Weights of a small GPT-style language model, trained from scratch on English Wikipedia: LayerNorm before each block, biases on query, key and value.
Each number is 500 + 50 x the weight over its row's rms, rounded and kept within 0 to 999. Layers, rows and columns count from 0. Numbers have three digits each. The size before them is the row's rms in percent of the matrix's.

# layer 2 MLP down, 256x1024, rms 0.106, rows 200-255, columns 896-927
094:510490491478505547508451527494519539527429576440572560465552571594417577504494485551421484478466
100:534520533505473464457491527381459525455414582487496422455454562544421537417543492482567487490411
101:443456453483446452549497478544548523436462449596551601481497509503616462484569520451501498494534
106:530469655540540497440566525390529447539485485517549457598446514552499483406491530556497453484501
104:566507509408536572460519507394453406542490417503540485433546514391416454576561502504354493483549
103:523540518532559554528486469337427502470528527429363502562463475456629482499442480389465492437562
098:416419549521565516531352525501451506536565563523412577472599530552431532573501521535500599515482
096:532460417557569464532504482513564531397493581508493591536500503554527530496519501474497540508465
102:504547641474448563428540464502476617478466485523578457419553419541533463521376486511546619542464
100:517501516460456548439501484545558371527515480461437396405457564511464477468504481537501392443468
101:473485579531496558444444402499534426444485519538469472520509502498534493467406515545503553465507
100:556509640482452555455498471476465502508529434522491434543465496516443489565446517418475395450500
103:479544527485466477494402501550548651557449383495512505541561525518534573467477505558531476437514
098:365510445455471439534489445557483534472583480477545440625468476553629520472432477535566492580506
100:538486612426505421431545498468488430512551600439574452446527499442510573486448496513521547511534
106:450432559493393420465513534528449567564555442559411460487480467524537434501468522472520579502521
101:678521450445471439536528501464501488551580407538508569425550505487581473435498510482500517531553
095:571506532534486533533608465526517450545587479485494475527442473538471442476567511559535548500542
102:541462570596444534530382545524454544451431442396532398473487500545514492596521515481450437481470
102:405574522487421535451461581537482613459525425472455442530595469450456511473556503431493471488499
099:341491467520550489526476520530506405517448559479482480450594525441571581386448508573476576591520
103:451545593336547541468497552510479574408558536514544634404547544531443518519394491520492394534529
100:576573513499532615483474496505639426543571589457555554374507535465533483445489490473542566437508
094:481519522568393558450648564553553570467543540570498347526438500499432555481447493458503395540551
099:455482481426512452600517452547460493558536556487385555445523539469537431465580481536486571475505
098:551502479429500373596467480505523458563542526483511562517478503545561482518603504502537519496543
094:431541606489503483452468491534512455556520548489495464394468540504534461465499509491448453526474
094:504500614410570497433438493418459426455451457484495517529481488479486534482486499433552403436548
103:496512381474534515440512436560459439506488513441599532402521510526358496534499503475497438536558
098:492503518468562508486444580485486465511499442492434561514452471521522598346474504534482458529509
108:570521568462473531453529505469539682392528544450566419411506528507471476515468500490546473485486
097:517539380505539534513536456457458565493442659470527544481474491524565515506486517441525533406443
107:437470514481452462451625534509468462535512456478474553435530589457464553502500504472592478448500
100:570505501383506476486516565514517534514531559426515445541535490547474489536509505473470524447469
100:490456426600514464416484565450510517457535519491438528497435454515513530498647505528580524472496
100:543586453479586543493474557447493384499548465491483471523561566591535497540452519544464433541510
101:457515570467557428470531521417458493455546512487531553396449506500496547454527508543490555546407
099:495525395507484543491489495500526503486498468452515503511559449476555600496498512587503491539480
101:464565615517444436492495510641502427509589561465570598542548540403376495457562498454411458519455
108:529519579530541522466472492565491542498479587553501449414525516562594541570490480551523348485494
100:462503509517524464481540505501492512458470454517540564534532491494483502468535504487487527552479
100:551442511448535533530507494571521500520523431488552505499440444551489507502605492510533519497549
101:515510592538490511398450488578496524644489468608504656561539460533562415520465492560555639551482
098:488489384443494544468553487553541512511472546438517460482512507369551457492452512541531497474483
094:470468448513431473556496493472581435489521573503485395518478519515443500503483509411457410526544
100:498433456437522482504637461475437524538443459531403484413426482416462535525440507421473596508471
099:535473517460582451528460491454517463460508581458547496464536474485620498513477478465436486508503
098:424490444604407472500499480490633577516468473457416478562440450533506528472535501509592496528470
107:563480542498533518515297459522567420573541544520536524663558491473608506588520492428503549469492
099:489474577501426549494524535443524383529442533444516451507514456511468534463579506548498523459477
098:407489469505483546480495575418436415557504542482514561457508488523501484382598521527501622462542
098:493522507469452604507509475495503540442506438569510398356480461490582422473488498494540443526502
100:511513471500496507493482449620543465506541507493522460533535497499666538510466496415512611456535
102:524462479492472423499465396439513436565509435506501548544374448579551533421452512436468490510538
102:523438571494511486489484524518509467510487463463545441457496480498544537433528468475561485457451
100:458625537539505488540462402505410506491464482495441413458446526488438423513563509548503543513481